config.toml
num_hidden_layers = 10
hidden_size = 96
num_attention_heads = 6
num_key_value_heads = 6
head_dim = 32
intermediate_size = 256
vocab_size = 1907
hidden_act = "squared_relu"
norm = "rmsnorm"
norm_place = "pre"
norm_eps = 1e-05
positions = "learned+rope"
rope_theta = 1020.0
rope_fraction = 0.5
qk_norm = true
attn_scale = 0.238
bias = "none"
tie_word_embeddings = true
parallel_block = false
extras = ["local attention windows", "shifted keys", "gated attention", "value embeddings", "a smear gate", "an embedding shortcut", "learned residual scales", "capped logits"]
init = "orth"
init_std_qkv = 0.051
init_std_o = 0.0
init_std_up = 0.051
init_std_down = 0.0
optimizer = "adam_variant"
learning_rate = 0.00301
beta1 = 0.9
weight_decay = 0.076
lr_head = 0.0121
warmup_steps = 393
schedule = "wsd"
decay_fraction = 0.601
decay_shape = "cos"
final_lr_fraction = 0.0
batch_tokens = [16384, 32768, 49152]
max_seq_len = 512
doc_mask = true
train_tokens = 158000000
max_steps = 5216
dataset = "wikipedia_en"
Each number is 200 + 40 x the weight over its row's rms, rounded and kept within 0 to 999. Layers, rows and columns count from 0. The size before them is the row's rms in percent of the matrix's.

# layer 2 attention query, 192x96, rms 0.114, rows 0-72, columns 0-95
149,196,241,180,200,192,151,203,165,226,204,236,134,238,218,164,158,257,281,219,186,159,137,168,231,233,183,183,178,195,224,238,270,211,146,211,188,252,172,261,242,235,213,212,211,287,154,242,215,192,179,236,124,169,247,259,169,241,213,169,173,227,225,219,232,172,148,207,241,272,215,191,124,257,128,148,242,140,194,139,152,141,248,145,185,169,191,151,182,167,268,219,210,211,160,203,253
083,275,174,122,147,252,108,164,224,196,211,178,155,251,167,146,206,166,238,257,120,178,180,202,160,174,190,192,191,162,208,210,237,232,207,220,232,231,179,195,207,245,193,234,223,198,207,172,240,201,186,171,171,204,220,193,270,156,272,253,196,215,269,202,227,195,190,195,189,231,218,219,131,315,195,200,207,218,254,169,161,201,201,144,224,206,224,197,260,259,139,211,320,225,164,122,227
073,247,150,104,144,243,102,154,211,213,201,151,132,212,195,109,197,159,216,258,140,114,167,221,204,172,195,194,209,169,247,234,297,229,235,202,270,225,188,193,213,192,218,171,195,201,176,193,238,188,183,146,190,189,200,181,253,201,256,183,216,216,243,198,279,221,184,143,191,180,193,264,149,299,218,177,193,215,213,137,181,235,191,186,193,221,157,220,216,265,164,197,206,163,124,191,217
143,234,139,185,171,251,180,176,243,150,232,132,239,196,182,230,248,141,117,209,157,214,258,204,165,187,231,198,242,172,217,185,137,219,259,166,242,171,216,134,143,161,198,177,164,125,226,162,227,209,234,155,242,264,167,125,261,178,195,231,231,179,227,183,240,242,242,149,155,114,188,216,219,216,254,222,173,249,175,239,230,274,143,196,224,269,192,247,217,258,150,189,218,187,200,222,164
094,205,99,145,150,243,169,175,220,189,191,175,232,196,179,150,221,124,151,236,160,148,227,260,194,189,220,204,232,176,237,185,226,243,242,161,275,166,233,164,181,178,232,180,235,167,197,161,201,209,189,176,265,211,203,175,277,185,239,180,234,163,254,147,258,220,189,127,156,150,208,269,200,235,239,193,136,289,186,173,208,272,136,236,234,234,174,249,234,229,148,206,226,168,128,208,158
118,199,131,190,160,265,198,176,268,155,236,142,224,187,192,200,227,139,104,212,180,185,270,245,159,183,228,211,243,202,237,189,153,232,261,162,243,153,223,139,138,170,231,202,181,153,222,163,230,208,214,168,253,278,173,160,248,163,214,201,214,158,219,163,238,244,218,140,137,104,211,255,228,194,260,189,173,265,193,191,234,281,161,238,229,221,203,233,211,243,163,201,203,180,170,254,166
115,194,119,153,172,246,164,157,233,155,194,140,231,181,192,204,255,125,142,216,192,144,257,221,158,207,229,217,243,154,209,194,191,255,276,162,256,138,220,165,156,187,235,201,189,152,227,166,213,213,164,186,242,250,142,171,254,170,220,182,240,184,209,176,237,230,203,126,165,112,199,278,204,218,235,210,159,260,196,184,223,292,147,225,238,230,195,270,220,244,147,206,213,185,142,223,167
087,176,154,176,153,248,201,166,239,162,275,149,167,182,142,147,205,144,132,207,149,165,229,223,180,186,220,204,224,230,208,150,168,247,264,160,277,188,215,146,149,169,219,155,173,141,205,172,226,208,255,159,237,261,225,166,238,179,171,195,205,162,228,170,223,175,188,135,139,112,208,251,246,205,268,192,169,274,193,196,241,249,158,230,249,250,185,237,231,258,153,182,201,165,171,269,169
120,186,307,239,254,148,244,197,183,209,174,237,196,191,227,207,145,271,235,189,261,246,151,209,220,226,156,203,163,209,227,241,212,165,148,213,109,224,165,211,249,196,174,252,260,241,204,228,180,183,223,220,156,160,231,179,144,192,168,204,122,189,160,252,179,201,203,234,252,237,217,144,208,205,166,172,249,150,209,198,164,115,293,182,161,150,219,133,168,156,257,206,180,244,265,196,243
090,201,238,233,228,175,246,208,177,241,140,288,236,176,259,245,185,256,246,161,262,250,171,197,208,206,162,167,187,223,146,235,181,167,105,252,116,223,192,260,254,226,175,238,209,248,220,221,145,176,183,236,179,139,219,219,173,215,202,166,245,228,135,204,125,192,177,255,234,274,216,164,198,143,189,173,178,137,224,223,178,137,253,210,189,144,222,185,175,136,252,211,237,226,259,174,215
094,245,277,245,263,158,209,191,161,230,174,261,193,181,194,234,159,253,252,203,227,205,147,174,215,208,207,131,195,229,239,209,244,168,146,241,167,221,173,246,247,225,146,210,235,257,213,260,206,179,157,217,148,131,226,203,182,256,227,212,205,181,166,225,149,192,179,231,238,194,200,136,183,164,154,176,224,133,203,147,158,113,275,182,208,143,239,148,137,122,238,201,136,205,258,148,223
139,216,253,291,269,163,218,269,100,239,143,232,180,222,186,184,140,249,271,193,206,223,126,188,207,204,167,186,219,199,205,204,219,174,145,236,155,226,198,269,248,196,169,193,229,246,183,242,178,194,182,219,153,137,239,248,134,224,186,188,202,199,185,237,190,168,207,277,269,282,218,168,168,212,156,185,217,111,200,175,175,121,248,145,162,163,213,139,179,161,240,213,195,201,200,199,229
076,193,212,163,210,196,160,247,194,195,209,179,245,233,136,247,143,192,219,174,219,220,151,232,165,137,209,161,172,209,189,196,278,180,238,161,242,176,146,165,192,181,207,157,52,219,168,247,203,248,226,211,268,189,143,207,220,120,185,261,181,216,262,193,163,261,199,184,234,198,327,239,246,227,185,176,204,143,197,195,203,185,273,231,204,203,149,165,176,261,178,166,250,234,196,174,206
073,85,202,279,267,195,138,206,193,182,156,152,226,177,137,230,168,175,235,225,211,246,175,202,295,232,218,244,229,163,209,257,194,214,197,158,216,244,196,221,162,145,145,181,203,229,236,218,162,115,241,221,186,209,155,212,166,193,98,197,259,196,209,161,242,181,205,251,183,163,207,210,213,291,206,180,223,201,226,164,182,189,221,123,177,253,150,199,167,260,149,168,139,196,201,145,202
079,186,197,186,217,223,212,285,221,241,206,141,218,203,166,105,163,195,205,191,152,183,146,194,169,169,173,156,209,209,118,184,188,151,196,177,233,201,191,193,185,145,209,200,104,289,184,211,159,189,222,217,226,234,237,210,169,147,183,236,187,228,194,189,221,155,266,263,193,224,229,228,169,256,258,201,162,165,206,241,272,198,192,181,270,237,105,191,222,247,225,164,245,297,215,301,201
065,198,231,206,238,222,259,283,219,245,163,224,187,234,137,180,175,196,220,178,160,261,210,285,303,234,178,243,120,248,231,102,234,259,158,176,186,184,136,178,232,197,162,157,253,244,248,162,215,236,240,142,255,124,197,192,238,207,229,214,227,159,243,192,162,163,173,256,185,247,215,224,202,167,244,159,205,254,269,210,181,212,183,255,196,169,191,194,186,246,208,164,222,162,172,235,169
068,246,232,185,185,179,224,189,187,195,241,176,229,206,180,221,269,199,223,187,127,221,182,133,244,198,160,176,182,229,257,101,191,189,146,170,216,211,187,205,244,243,122,98,244,210,200,183,204,146,180,198,250,148,203,261,188,239,208,221,247,164,144,236,186,192,144,235,150,232,193,155,186,84,221,213,207,167,186,250,215,191,145,206,195,202,179,219,309,220,286,148,266,175,192,172,212
052,215,193,166,271,219,190,216,197,271,198,212,182,165,193,227,145,171,200,210,228,195,110,164,179,118,246,138,214,173,247,169,175,243,190,271,213,220,243,167,204,187,232,124,226,275,230,205,196,233,194,177,178,199,182,115,189,282,182,213,224,217,223,186,170,129,245,270,228,166,190,204,146,197,224,188,270,311,231,200,184,205,228,174,182,168,153,209,178,171,233,186,92,139,221,246,178
064,200,267,195,205,176,153,204,206,161,130,194,177,202,193,158,303,221,174,205,227,192,232,160,219,298,255,266,184,235,159,223,207,197,207,220,182,179,186,212,210,167,188,222,163,172,288,198,253,209,204,183,158,209,150,218,191,143,185,178,207,101,111,197,293,194,187,160,168,156,159,238,212,187,191,134,228,207,160,179,196,195,216,294,239,99,168,232,212,185,230,214,143,207,222,187,275
056,305,211,194,168,160,200,228,214,211,178,154,208,222,259,94,188,253,209,206,246,177,236,196,230,196,235,178,200,176,236,118,239,197,246,166,159,194,177,112,221,181,170,184,303,176,218,228,216,255,166,146,173,250,191,122,216,297,176,174,195,200,245,240,255,245,245,129,226,233,166,161,170,180,211,211,175,242,206,172,245,234,233,189,214,222,160,221,169,183,198,163,261,169,165,266,225
075,159,178,261,257,285,195,239,249,199,191,168,248,230,119,256,237,171,239,173,134,283,206,210,241,177,201,161,230,188,204,218,174,188,168,215,182,211,153,173,181,205,181,172,171,279,236,203,189,157,184,226,187,253,123,205,236,142,216,231,297,201,172,175,230,252,232,218,216,199,226,170,195,240,184,197,248,165,242,243,188,234,164,156,247,119,174,177,148,295,152,246,197,249,219,126,198
068,290,233,185,203,135,169,157,197,221,198,214,232,162,248,135,155,212,167,196,275,184,192,215,182,205,219,154,167,154,241,136,208,237,243,180,195,181,213,140,206,242,230,233,197,156,176,265,215,294,224,210,211,190,203,124,241,201,206,217,105,209,180,236,129,253,177,134,199,163,290,186,186,171,151,186,177,250,178,186,186,168,241,232,239,209,248,197,212,157,241,220,250,202,213,320,185
058,234,143,160,183,227,148,200,175,159,183,153,209,271,186,130,193,211,182,230,185,196,190,145,183,199,249,204,187,170,155,224,239,190,234,213,266,226,188,224,208,196,203,168,165,220,197,143,184,249,248,151,137,239,223,203,179,268,192,231,208,209,297,211,272,308,276,261,203,159,207,166,203,261,187,209,172,258,199,155,233,138,238,169,241,285,198,197,122,254,240,254,207,144,164,196,200
079,246,238,162,137,191,183,188,232,129,221,221,214,208,172,168,217,176,186,124,167,198,186,232,226,197,197,205,199,178,183,160,231,209,211,285,226,265,221,231,181,268,301,137,205,250,168,234,183,248,117,137,181,196,189,187,173,260,202,165,264,219,235,273,148,239,211,214,225,210,123,178,171,113,240,217,240,272,268,142,241,205,155,189,214,209,206,164,178,235,218,156,140,174,187,141,199
062,207,219,147,204,162,140,190,295,143,205,154,205,195,253,203,204,197,233,233,249,165,170,192,145,176,271,195,152,206,185,182,213,239,235,239,187,221,229,148,198,211,170,181,125,178,213,222,156,140,256,156,210,226,183,185,222,147,258,163,175,223,243,269,215,195,178,163,283,168,211,220,165,207,143,199,167,185,143,193,216,215,280,259,236,212,216,176,182,98,220,153,73,150,213,210,221
059,190,114,239,185,199,171,256,195,198,181,184,253,199,204,164,209,198,219,244,223,201,204,253,229,163,208,243,228,136,192,182,178,184,185,221,147,234,224,157,234,229,182,203,223,127,223,170,154,181,226,231,217,211,151,182,196,174,282,264,187,248,198,334,181,248,213,191,270,126,261,175,179,192,182,190,80,200,161,160,187,193,188,266,263,276,227,173,204,148,221,231,221,186,149,266,192
069,164,246,217,245,259,212,185,232,182,165,167,72,186,228,182,192,192,222,150,234,256,196,203,209,95,227,214,176,253,138,202,171,249,213,293,194,222,107,151,212,175,228,221,202,216,285,202,235,177,188,159,175,256,190,122,212,235,204,150,260,204,210,207,203,154,220,259,242,177,265,200,164,227,166,202,200,187,218,182,210,273,247,220,181,181,222,202,191,137,184,148,121,151,213,213,190
066,221,238,252,214,193,207,213,239,236,98,259,237,150,174,137,189,184,199,216,174,192,180,281,294,260,225,194,181,186,228,173,168,239,135,256,137,235,258,139,175,197,202,186,234,238,230,254,154,184,151,244,214,221,264,186,274,208,219,205,183,172,131,213,189,204,152,167,122,192,127,164,227,242,211,180,181,252,235,149,255,175,153,180,287,220,213,199,237,200,184,179,173,241,242,184,191
051,165,205,224,165,225,188,212,263,244,159,233,179,154,222,224,190,204,206,185,188,229,234,250,228,204,210,187,221,197,189,230,160,172,127,246,109,222,243,134,180,141,175,204,232,247,241,294,216,169,114,310,220,210,190,150,266,227,202,237,170,207,148,138,182,158,182,95,194,232,195,178,186,185,187,214,199,152,188,228,199,260,210,226,240,104,180,231,210,157,175,166,230,271,231,180,250
066,156,235,195,245,194,209,197,200,248,182,185,126,172,203,149,201,237,206,256,207,157,157,230,211,197,212,187,165,254,229,177,150,176,172,173,144,215,223,99,214,124,172,209,237,215,202,174,215,212,323,270,212,202,190,163,228,220,199,223,116,203,205,209,198,142,188,192,126,165,262,185,168,228,213,209,165,229,127,152,204,209,225,237,194,250,150,244,211,76,286,204,217,186,262,218,199
073,171,268,131,201,215,217,162,241,163,217,268,161,241,226,269,253,226,177,146,163,169,242,207,179,186,224,190,140,206,181,178,207,189,216,197,155,168,119,146,212,189,207,288,164,228,263,152,158,183,252,208,172,191,173,287,207,178,320,230,164,213,205,254,291,151,205,229,174,237,137,240,228,248,177,171,232,233,222,218,245,254,197,216,185,171,195,217,208,130,229,205,195,211,190,138,236
067,198,247,184,192,199,224,152,216,176,260,248,157,181,220,166,208,170,174,147,188,213,180,240,268,221,151,265,185,213,186,235,151,205,167,269,212,267,218,225,201,254,263,248,230,250,178,147,173,137,172,188,165,196,282,196,188,263,212,209,165,253,210,249,154,120,186,218,139,167,75,191,189,192,196,247,196,268,232,187,266,160,120,185,200,207,275,179,222,186,211,214,183,182,260,239,182
099,285,228,200,222,201,200,193,198,193,174,200,198,168,172,187,129,220,207,199,298,89,183,198,225,260,198,153,205,172,216,289,259,122,190,142,258,221,212,195,172,260,213,163,166,226,218,206,206,195,238,215,169,159,147,207,170,278,250,146,199,224,172,227,164,143,179,238,201,223,176,155,183,196,161,180,236,144,181,169,171,131,274,166,212,233,194,184,161,138,261,218,207,219,124,272,180
099,199,230,243,148,190,125,229,163,243,194,173,177,148,225,174,290,210,205,260,147,151,214,150,163,144,246,240,154,239,219,249,284,222,202,259,193,261,207,222,181,201,219,209,162,179,180,172,192,127,209,152,185,192,182,218,238,170,140,257,141,227,264,184,206,226,203,206,232,241,163,191,179,231,184,179,195,201,254,205,125,230,206,185,92,221,164,182,297,148,162,184,148,218,190,130,225
112,192,121,204,185,279,188,187,201,137,202,218,210,209,243,190,251,163,153,209,103,249,248,240,156,183,215,229,212,196,160,228,165,223,218,275,261,147,197,143,183,153,187,186,243,143,267,164,154,219,195,159,216,228,212,117,240,140,176,201,198,191,280,185,257,235,227,234,178,129,165,206,202,183,269,221,249,229,241,244,245,285,162,221,225,198,261,225,264,220,192,202,208,232,215,185,250
103,238,233,225,290,182,239,164,221,170,141,202,185,213,186,254,141,205,240,237,236,272,190,179,254,188,194,182,257,176,190,173,186,202,202,169,151,140,175,167,232,194,222,201,236,215,165,69,152,210,172,239,223,146,248,233,185,247,194,216,236,175,173,267,155,144,156,242,232,198,266,143,199,175,143,266,206,186,130,178,236,99,210,142,202,177,189,201,185,149,250,219,224,231,231,248,181
110,238,118,179,140,246,150,181,234,192,219,209,243,212,234,150,224,131,129,265,150,196,226,216,177,198,216,285,173,243,250,206,176,239,232,222,280,198,266,175,206,186,181,179,198,129,253,226,195,243,222,167,233,204,223,101,250,136,230,182,161,171,237,213,280,214,203,194,156,146,206,232,234,201,265,168,171,220,222,208,190,253,162,208,251,228,228,266,211,256,162,245,266,193,156,201,214
093,105,223,196,282,201,196,168,143,174,157,206,271,180,185,263,215,183,200,247,202,288,175,179,188,179,227,221,253,154,170,178,150,230,180,213,134,151,165,184,210,115,146,201,254,153,163,133,154,165,279,159,212,215,197,178,253,209,160,266,159,130,297,242,162,216,214,162,213,135,210,193,187,208,244,228,197,192,213,241,232,175,244,160,157,201,166,207,148,215,246,206,191,157,225,188,204
124,254,129,165,156,211,165,203,193,222,237,213,244,193,240,104,222,118,161,240,172,161,214,226,146,170,210,257,194,236,239,237,224,302,275,214,281,176,212,193,180,203,227,226,227,142,259,215,225,200,188,142,236,240,200,113,248,154,281,195,175,184,208,189,240,208,235,217,133,184,217,212,246,174,234,209,136,208,249,202,202,255,156,223,246,224,227,260,219,203,185,178,223,164,143,250,226
088,185,152,213,195,261,195,149,145,167,177,224,284,238,230,167,139,181,133,245,149,222,227,253,244,204,142,238,175,228,198,175,212,246,208,278,235,162,166,159,186,236,90,212,258,184,236,158,172,222,161,231,170,176,211,173,259,173,238,251,165,127,240,243,272,206,170,180,147,138,167,243,218,170,227,211,203,227,220,227,211,238,156,131,183,179,194,235,215,264,198,266,263,191,230,178,184
120,176,215,251,261,221,187,231,130,201,156,207,220,275,222,243,133,278,229,207,200,237,157,203,240,236,223,157,239,212,173,189,217,157,137,243,140,163,206,191,226,256,155,208,208,266,230,203,146,183,197,221,103,133,170,259,146,203,157,209,201,160,195,261,224,158,144,204,214,189,195,192,138,220,132,163,273,135,171,165,200,148,241,154,132,140,199,155,168,201,238,240,218,225,233,226,193
128,145,261,231,210,143,232,190,219,223,186,221,127,220,132,305,228,245,258,179,222,185,178,179,207,221,216,138,170,201,184,184,209,116,154,146,129,240,166,222,234,205,195,168,129,230,162,219,197,201,178,203,190,159,224,246,149,247,128,192,249,217,230,173,153,196,216,186,285,226,160,140,153,240,143,209,292,191,163,146,181,141,214,206,173,233,221,170,222,167,206,189,125,242,240,198,174
108,191,220,213,175,176,236,199,148,199,171,227,202,285,203,255,191,198,233,205,129,172,202,197,146,187,234,179,116,220,215,235,214,36,211,261,265,227,209,178,256,159,203,211,156,169,203,210,183,190,198,223,155,235,208,237,151,147,174,208,255,183,255,150,249,153,177,279,225,197,184,176,170,211,225,195,273,220,154,200,154,136,157,250,127,239,253,203,207,215,206,244,200,221,171,132,203
130,219,128,137,150,217,189,114,261,202,234,184,209,155,230,181,211,127,122,260,146,173,263,248,171,198,211,223,190,195,184,239,198,236,256,219,249,181,219,199,227,179,227,199,173,108,223,151,170,179,236,167,250,231,166,147,241,211,250,187,217,195,256,130,178,168,238,175,155,184,243,190,250,212,283,240,124,233,186,157,187,211,193,228,278,225,220,272,240,212,172,223,257,194,145,181,204
089,265,141,210,175,264,210,217,285,184,237,262,294,182,215,142,197,204,161,221,275,193,219,202,208,227,99,212,194,214,146,209,100,252,229,250,176,211,199,154,220,174,281,163,185,240,203,142,215,188,201,192,214,239,186,145,250,197,256,185,180,182,178,187,193,214,212,210,183,215,235,265,239,191,188,183,172,236,181,174,256,202,248,206,291,137,160,186,117,240,157,175,236,155,225,169,196
087,159,133,167,230,226,210,200,248,175,233,234,213,243,197,221,262,186,174,105,175,221,226,232,249,238,241,204,130,235,118,219,200,222,231,148,220,183,239,224,160,261,266,214,220,208,132,273,187,229,184,149,246,215,214,188,186,219,250,169,208,264,162,116,233,262,225,186,261,219,155,142,174,242,174,131,180,262,193,293,213,240,162,254,219,236,252,202,194,200,185,194,247,235,183,202,227
076,199,175,228,246,104,193,238,194,181,191,215,109,166,166,195,271,191,169,149,209,158,157,210,181,268,187,206,177,238,157,233,212,165,168,197,208,215,191,136,247,253,214,191,197,198,195,214,186,224,252,132,231,177,220,111,187,178,219,150,193,253,196,187,179,201,189,172,240,236,122,79,201,271,164,157,228,242,168,117,170,237,198,256,212,154,283,221,200,140,197,161,197,205,129,210,187
088,198,201,180,179,242,157,139,232,272,196,156,200,201,190,210,215,197,285,222,205,192,228,139,212,119,210,157,206,177,233,186,212,230,198,157,177,161,206,204,130,238,225,134,145,187,156,129,203,161,124,264,252,212,179,198,186,167,175,175,302,208,176,216,195,189,163,259,255,216,175,315,129,211,155,212,228,175,229,182,214,187,199,203,236,212,199,182,114,191,219,235,231,221,215,85,223
096,184,251,163,198,174,190,121,158,252,88,182,261,256,213,312,107,211,224,224,207,211,212,230,210,187,208,253,189,119,288,157,191,177,246,203,211,219,242,213,200,219,100,228,186,177,196,188,215,152,197,168,198,182,196,247,203,192,195,277,171,190,230,175,275,200,254,198,243,191,259,190,178,216,218,284,227,154,189,239,186,166,223,113,221,181,191,228,226,236,224,230,181,197,205,165,192
100,165,255,189,204,194,136,223,124,172,259,144,151,157,192,222,276,201,229,141,265,218,220,131,161,227,191,221,195,115,212,192,178,163,205,170,212,193,198,231,184,190,222,180,110,249,175,203,229,202,228,139,183,206,206,192,225,193,109,221,241,221,217,251,236,227,228,173,177,179,152,267,155,186,202,228,213,130,174,253,161,245,210,247,158,254,116,175,201,249,172,120,135,200,254,157,182
096,171,265,191,209,144,196,157,184,280,240,148,208,166,104,205,256,202,235,222,248,209,185,165,162,189,260,233,218,176,174,155,167,180,146,170,164,195,217,226,168,179,145,206,151,191,180,219,248,160,268,149,198,139,165,229,237,160,161,249,162,154,200,244,227,217,257,113,213,220,137,170,214,229,217,204,186,147,207,234,108,220,223,162,125,189,136,189,205,186,166,141,144,141,209,152,161
066,223,187,237,199,189,233,284,140,167,151,196,154,153,199,116,234,227,140,154,233,208,214,175,243,218,160,238,218,235,139,204,194,267,175,166,160,215,171,189,243,248,181,227,321,269,215,137,236,197,220,241,190,195,191,151,201,208,220,180,154,158,176,255,184,161,129,120,152,179,230,207,251,177,229,179,187,238,231,183,275,278,182,256,183,189,185,178,233,227,194,140,162,198,209,265,167
062,252,170,158,184,173,245,219,216,176,144,148,139,312,200,187,214,145,178,213,187,255,198,204,225,216,249,224,226,226,218,174,188,282,209,212,198,167,170,172,207,256,193,175,248,205,207,159,220,239,137,209,187,218,182,279,164,161,276,227,189,209,134,176,264,241,160,157,202,202,177,95,151,264,166,179,190,246,283,189,207,213,125,218,232,196,195,198,141,187,164,196,265,155,120,212,190
085,202,185,214,151,254,162,236,207,163,233,130,147,170,227,174,231,194,271,176,187,230,168,254,158,215,158,122,224,198,141,208,220,204,182,183,231,180,174,193,202,198,132,204,153,232,146,145,152,173,136,211,195,253,176,241,246,209,145,207,295,175,254,197,175,191,137,263,134,165,176,221,168,159,168,240,287,181,176,165,181,236,157,247,184,253,194,209,200,206,243,208,156,203,297,133,255
083,193,324,189,206,152,143,184,138,254,173,158,194,161,162,252,192,224,263,221,227,223,207,166,236,191,204,205,181,173,310,144,206,199,192,160,197,215,172,221,190,219,108,203,191,233,163,195,242,174,208,188,212,140,280,205,190,187,91,241,218,210,221,226,189,192,202,217,208,157,165,261,213,177,177,234,219,169,126,236,135,219,156,194,97,229,149,202,246,252,238,154,182,211,215,167,202
085,188,267,141,278,185,212,211,123,204,134,146,252,228,193,213,164,175,252,257,232,255,148,194,212,191,200,214,277,118,272,174,168,255,231,272,245,182,168,217,216,223,161,154,150,174,225,93,219,192,179,175,189,193,229,299,268,181,230,224,172,169,174,199,191,204,170,214,243,181,211,215,142,211,208,275,182,130,168,174,232,194,169,237,198,189,175,214,179,209,204,140,129,210,201,208,194
076,204,257,225,251,142,204,249,124,175,187,180,138,155,105,176,256,214,189,166,183,180,195,180,262,184,108,164,199,141,236,168,255,234,232,108,167,161,165,260,171,252,207,199,296,243,163,186,219,174,196,241,199,209,237,224,190,154,205,244,216,200,214,217,184,147,243,221,205,205,180,188,183,187,158,226,145,207,223,221,243,209,164,263,161,168,262,184,202,171,201,155,206,281,276,143,238
083,178,166,224,243,227,214,178,169,185,190,202,165,238,230,175,151,181,197,223,208,108,149,282,182,246,158,237,141,197,160,232,251,190,219,211,240,209,227,220,172,178,197,225,190,214,198,267,204,254,172,156,204,226,107,227,215,245,310,254,153,247,234,240,221,216,192,213,260,218,257,120,184,207,203,231,196,137,231,227,222,174,210,186,250,181,238,222,150,124,229,191,117,166,234,252,290
071,194,193,179,149,243,241,210,277,202,300,231,158,177,208,184,187,216,189,173,232,246,199,250,159,199,196,191,213,216,209,186,171,153,172,238,206,209,195,202,172,161,177,222,202,154,256,237,179,223,248,222,199,168,206,206,199,221,126,177,234,158,233,190,200,343,251,136,102,212,232,229,283,246,248,175,167,239,254,267,140,219,259,156,213,204,139,190,266,180,181,207,175,141,190,211,142
094,193,136,218,115,220,178,127,287,248,183,270,284,231,245,228,160,206,219,251,160,244,210,255,173,175,187,176,146,337,229,217,226,254,196,225,175,225,196,151,188,201,203,252,245,175,242,250,210,168,179,224,211,232,153,140,177,201,219,231,192,181,192,220,254,218,168,172,248,223,207,218,138,209,140,148,221,242,200,174,205,187,232,142,231,142,186,213,196,200,181,293,245,210,157,172,195
115,201,241,198,212,197,170,235,174,159,230,111,64,169,204,181,243,188,228,121,261,182,218,97,171,188,150,190,250,82,168,195,169,163,191,142,201,176,208,193,162,223,210,145,147,214,173,128,219,216,197,218,204,195,195,202,228,194,130,151,294,240,192,175,210,179,200,201,177,201,166,258,226,198,214,255,237,181,181,201,205,218,188,254,249,245,159,189,180,250,183,129,167,205,245,197,183
061,181,266,187,227,181,142,192,161,253,214,211,200,198,196,245,183,244,251,195,216,197,184,214,183,203,194,235,144,175,258,178,223,161,207,230,196,258,183,229,209,182,157,232,170,245,178,280,231,231,235,147,181,163,282,245,221,190,127,200,175,244,217,210,145,253,231,203,226,191,161,189,207,256,207,204,199,166,151,315,136,175,195,156,21,210,218,200,252,199,211,192,182,146,220,163,226
062,160,262,202,242,212,151,217,162,225,266,248,152,174,211,199,220,255,227,138,246,120,200,149,212,178,148,194,188,216,202,268,252,144,174,203,170,237,191,263,159,201,257,213,160,238,169,284,201,222,242,149,193,167,257,157,183,205,165,96,214,286,198,241,123,197,191,207,227,225,127,189,211,221,177,167,210,157,147,272,174,201,246,191,131,183,215,174,202,162,236,181,168,184,253,171,226
080,170,185,190,180,211,198,194,204,178,251,111,194,160,200,227,193,192,174,259,176,203,199,204,198,234,153,140,288,217,182,210,207,177,205,245,225,102,263,191,222,172,153,190,180,145,209,147,148,218,243,162,171,174,155,250,209,266,167,157,187,209,184,214,158,95,139,267,161,226,163,169,141,152,203,240,231,120,164,93,230,184,188,209,269,199,236,228,157,218,248,242,198,226,176,241,172
134,194,264,195,185,197,230,111,123,198,174,234,255,198,164,164,189,206,164,225,228,187,263,174,166,138,236,161,253,152,168,188,175,173,188,153,169,255,253,169,145,183,324,159,224,215,170,205,135,264,163,154,227,166,214,261,241,223,220,147,194,186,247,182,167,216,224,197,245,226,193,247,211,148,166,216,185,195,96,259,201,175,183,239,294,250,262,210,212,186,219,215,225,220,208,214,216
118,219,194,192,170,263,191,280,196,165,159,211,270,184,190,215,225,197,226,237,199,207,192,250,250,187,256,289,171,209,181,195,213,133,171,140,210,243,171,211,161,178,258,184,155,183,142,257,184,164,215,169,237,227,204,225,169,246,233,157,177,188,120,182,191,250,238,200,158,187,96,163,194,155,162,224,263,265,152,180,225,209,224,241,163,136,206,216,261,154,251,264,283,169,169,137,187
102,213,238,228,225,246,182,223,218,147,164,148,146,188,251,237,222,199,197,213,152,237,174,237,220,188,278,258,142,188,189,115,155,153,129,103,200,252,178,119,151,181,206,211,210,196,218,220,95,209,284,163,244,201,174,231,164,216,247,174,243,197,146,215,265,207,200,240,141,162,157,184,188,175,169,195,225,224,114,190,225,205,181,218,251,202,231,204,252,135,181,220,231,235,213,166,159
117,195,158,206,196,229,176,232,132,191,179,217,196,194,211,238,157,187,211,112,183,208,182,286,231,283,207,197,137,243,252,188,215,161,174,267,222,157,137,219,266,224,101,251,175,223,183,235,215,172,207,168,177,267,142,195,165,192,136,218,144,160,89,179,204,145,207,250,163,184,168,188,207,216,173,187,222,166,205,141,234,213,181,180,131,171,188,199,149,244,207,215,200,289,228,134,206
111,226,187,237,158,230,180,252,246,196,203,243,145,183,240,181,198,226,198,224,250,214,202,216,180,265,177,315,165,167,204,189,155,152,215,180,248,206,205,207,175,252,96,217,209,256,225,227,219,178,250,281,153,212,116,150,115,188,206,223,177,196,142,198,263,189,291,176,154,187,176,157,212,259,212,241,215,251,217,170,169,185,220,200,129,136,130,219,237,199,230,195,171,170,147,165,185
089,142,131,248,210,189,184,249,225,196,230,175,212,204,190,217,209,221,214,149,160,211,135,228,198,147,215,176,186,245,260,256,226,234,214,289,199,195,106,188,229,234,198,231,231,238,227,240,199,151,177,182,188,165,202,178,192,123,202,270,189,275,214,199,246,176,142,264,133,180,303,232,220,320,218,115,243,173,162,157,184,235,228,236,215,229,181,191,254,171,226,196,197,190,218,184,158
107,211,194,180,195,194,252,225,255,230,193,191,322,180,204,196,199,143,217,226,220,141,216,217,197,102,223,162,274,177,217,160,177,289,215,190,230,219,205,210,158,200,266,102,205,190,152,161,242,186,204,168,247,118,280,219,241,150,258,167,190,232,239,201,207,241,160,249,207,255,262,216,213,210,217,196,154,200,178,213,217,199,170,176,252,232,237,209,208,157,230,168,171,159,213,305,165
086,204,242,163,231,232,227,172,255,232,258,95,246,179,187,132,249,160,175,266,179,149,202,165,143,174,268,185,109,186,243,165,203,205,225,134,226,254,227,171,149,140,230,166,208,178,147,240,137,165,240,218,263,174,220,156,223,172,206,153,157,282,185,177,224,209,167,187,187,192,192,179,175,144,152,175,137,240,226,233,236,257,199,162,215,122,220,196,248,188,207,186,175,146,207,237,210
099,255,234,158,199,145,201,190,251,153,208,153,264,192,195,189,211,113,239,225,215,201,247,209,206,173,219,143,199,113,263,233,122,242,229,229,222,195,198,174,174,195,163,148,215,146,168,122,176,242,212,188,245,156,252,125,233,200,224,136,175,221,147,158,203,266,214,264,148,171,161,222,253,231,181,238,230,232,235,244,198,178,142,168,203,216,201,251,237,160,201,106,125,173,170,204,202